config.yaml
num_hidden_layers: 12
hidden_size: 160
num_attention_heads: 2
num_key_value_heads: 2
head_dim: 64
intermediate_size: 640
vocab_size: 2048
hidden_act: "squared_relu"
norm: "layernorm"
norm_place: "peri"
norm_eps: 1e-06
positions: "rope"
rope_theta: 57900.0
rope_fraction: 1.0
qk_norm: false
attn_scale: 0.175
bias: "all"
tie_word_embeddings: false
parallel_block: false
extras: ["local attention windows", "capped logits"]
init: "uniform"
init_std_qkv: 0.0687
init_std_o: 0.014
init_std_up: 0.0687
init_std_down: 0.014
optimizer: "muon_variant"
learning_rate: 0.00331
lr_mult_down: 3.0
beta1: 0.93
lr_head: 0.00476
max_grad_norm: 1.0
warmup_steps: 200
schedule: "wsd"
decay_fraction: 0.845
decay_shape: "linear"
final_lr_fraction: 0.05
batch_tokens: 16384
max_seq_len: 512
doc_mask: true
train_tokens: 189900000
max_steps: 11591
dataset: "wikipedia_en"
Each number is 500 + 50 x the weight over its row's rms, rounded and kept within 0 to 999. Layers, rows and columns count from 0. Numbers have three digits each. The size before them is the row's rms in percent of the matrix's.

# layer 5 attention value, 128x160, rms 0.102, rows 58-92, columns 0-79
097:459424447494604542522507559524485547491473431501514507476533534553405400475425441520560481473559475502523484472458456498520500533483486429544462474539574461483443537425479531495455533520470497581546582495549499505483421575523465407519461488
100:435551477465470472594506401519490463568533486503483495599378447526453559479482483577545507439471494474473479416613496378536470555564504551463447588447486497521513483557531491466567506509524552520483522556482551503555431438528445504546599478
094:483497571604462630533488450426483465503488517482577483475487390400514464538523484471442474516540511479441425528479427525444554540553493526489411489511451533472514548504487577460580458558582559509475606481471500566528507493555492544479517425
090:510447537505429546481437453514618429504422610508499449523576450475451460517553496404540508480565527464437519456524465419424503566474470399551445480482515549576512453537516517509579516569508514470510544476531461538435557520443471409555504580
102:497476598613542463578553494559429497457511546489436576536559444513448437497422478480518473452473450573513493501490510538514440524602547508437534451420501515450532466478483520469457449563509510515473540601534543458506570436535500536487537484
096:481485553487549573469544542493430461578446492432549477456414497505443529524470509418547586466467504442526509425530558509464505544463453477532459465467583434457519580529637574567472442536477443487544482491529552483489500542456531437456616517
100:501580518467500489492497524522560470560559519510510448513484502491446533433497503510446501561474532462468532589634569506516483595476471539472523459581469555486533451408457509562462517472497558424487598446551424438443541472425455504479532512
112:445465515347430525443544531538523578574566317526535499488594551453424518415496460516452453489481518550400522498553486549404553576451526534564493446462473523450521569523573487602427576485497497604514586513449504512525533462440452517481540498
105:495491446536406585538454553511583512450460559473492543531492577432555403523428520510389514464502491491539501482465542518498534492541565488468476604573433503483491528581387513488458452518522467587549573410459468427509545451474436479559556507
102:367518574577452487546612441535532469467469511490492520478498574534533486483489441481648572432463513519506523561469504541484367463375551481563469429530584427391593502465480522527495484526557579479510512485446600458494535479536516525458657533
108:404465557511589535590476465468528461515591564452483577516420434471574560481526548475384572455473527481577449509516520531509486494575553493427497481379486429513489482541462460436552544428453500449501486537496432537475482496505427564462436538
106:470492501481434546519544467468605594478522527507471521539530528487575541451376488537503544522506445490544488559500519485491480593438512483467515482398497501576535530475559483446633454435515460547505375492496497591494541505534445424557460565
113:529418532617511552552470542501482505529509474540495462454574597424555473473448539525490443419531474463515491490469436515492615440478460546509498429407588492473546432441601484452431547510466482512490504533543488489526554472460537605486565538
106:471450515489424334521542570551537480493515475520501560557533441571476493557469537459508499468528508518493493497489458405468481568587501510445501510436445498506522488360496492553495514557441469505591437495430526523495449487574449426497485526
105:554476524571484514455497468441512515431467540497603503545472423547479470429553590527474493462431550611559506510508500559504511528531499529529506509401481594395433579426504420515497484459567476436505509450481577524548509591392418509489456613
102:534469441559598459518562450515540447561390501505465483464591492564483410611518566478428499556629490507445428531482455525525566488449544462528497568472388465481488455521618445590474466501465521545487467475514470405500517508603498512410412487
108:448505456566455588544555483498485602514548480528531544453401434497523511532473556496426455467540537492485510561434474527560450473596532394488401464427511455488476513495499491515497608532451540544568518541460516395531444515418516486482453521
097:532528482454533430531524538505404451559534519458517555573492507542467406451399457446556560575491544531525550443571456476489519461492497457457526581410474495502457476575581483555496521533540452437485489509474497379485503583497622384529486488
110:544471424435437556540482595527517454649451554441601561397474540522543570512430533531438490527446522514490501420472413535456438620572511466466498548512535481459510430499445495452501534460508505527421455561450559508467513459503526487550459453
103:446524470582562501471470443485412497518519471424527441568480506540547566491436523573470462469469559524437493491393472451481536456548533505403584590525436436557544490426508543595458535503472543538446544560427524533471532550426505411513491525
108:530588525462535490508506485483489380418462474599557657400463512522478534500418536577572559500561524494462528493550501530533526455540520466437425541435443648587468500486515536445470433478453509498469461496506540557536448428510533410573525479
103:495504514497461534534502513527528535552547466513590532575533561504546505505609517438483497492447534549474542500489517519585653399552518446475514482595472430509476562430503421434359462507504513408447422546464567529447540436552489531475516380
106:446509445478507410435449434464560507405500536437405589495516553485385564490502485520580494575547397500631485501555459558484481463508511523549610501563497512481452488477612525431500485457403477451511474545433440535555551560460473434479536511
101:479620530497627524441504491498545498560464462555528490452446520608485493528438599483542485510507483539450524572570443508478441513486509471505437462489480492384360506556469457482451559520554496516475503378384485524406583456486544502517509460
117:536535444475488584562503452552517449515522487493470487437550494473447555485576467540475510526474450484546443459452427520481481502408506489508519514521433516561568617383492412402407579465496522490487581598485535458522535495439597555530434489
103:600534559537418473452531495551475485538458516489517453494559492520577538496535492502497546554466508443584493527493507479474517517517479557547507487495465425616446492507588509495478532485551507507446447382421437387489488439467447507543514587
105:571495462358498555552441474435516497557515500517498543474463530521535475352437459471520525488492525469477490444438538601505504392446486497452517424507540507472472453436455420589506482537523559503458445467475442523531565501517484513554473513
107:500549480515519481459514564482417520481526462489408554518506465539565540531509552564500425579395492444507500440431505524527447456588524483560546499438510577543501585442464568555517465501474424496508480481435554462516498629507369419402473465
104:434461522508470478560518449539523448530474531450550514571519462448547500479426474552524523491486420544510423571386581443430487391525493465546481525543470671407448553541493478438436508512523515466491480564442397516516494523425522523491509477
115:461509435496479470533537572436506577488561508482464426434581568459485494466493551541632490495454414473412540479466516504490439435494485490462580548463426639431523473530530525477533530442460527541528596472506469565473441437569498450476379509
111:433533501488521542582617555525492486559456524378492491547534467500524561532496486572488496512490409451460498465532442507484491596522508477442471483509483449494435524532410422474447422502386541528545486496575417547572498540590491596458498473
105:499490494511415535494437501529468412479564469500504494498538497442473564535638522421548549553508524492547487464538465485528453419536475459529526487437524516508451480522498452570551521558554572599463470551564410661566498444473578492486563459
109:390484511442497440545473518460462579564561571508532477497521558560547530558447549508602447486561544504404479484569520508505523549511535470504478474469468451494466541391480503413516535525478484438551453502427563460519519494469423435491535488
107:602403486511551500510478476498605508560481539497389411439575629471423499452508467476555541416519505590617519555558601448483544445499519534475442584462485470515424534500463491518490534478418514451458526525560483495420533566477403451525462515
104:495521478546493571464510576515451564520514531421386586435502519531575539515655418543524459476478386538506522510492467552589565597466494495457450526580453542513507409456434605554470592504490526526488412531442485426492494553513460508454491472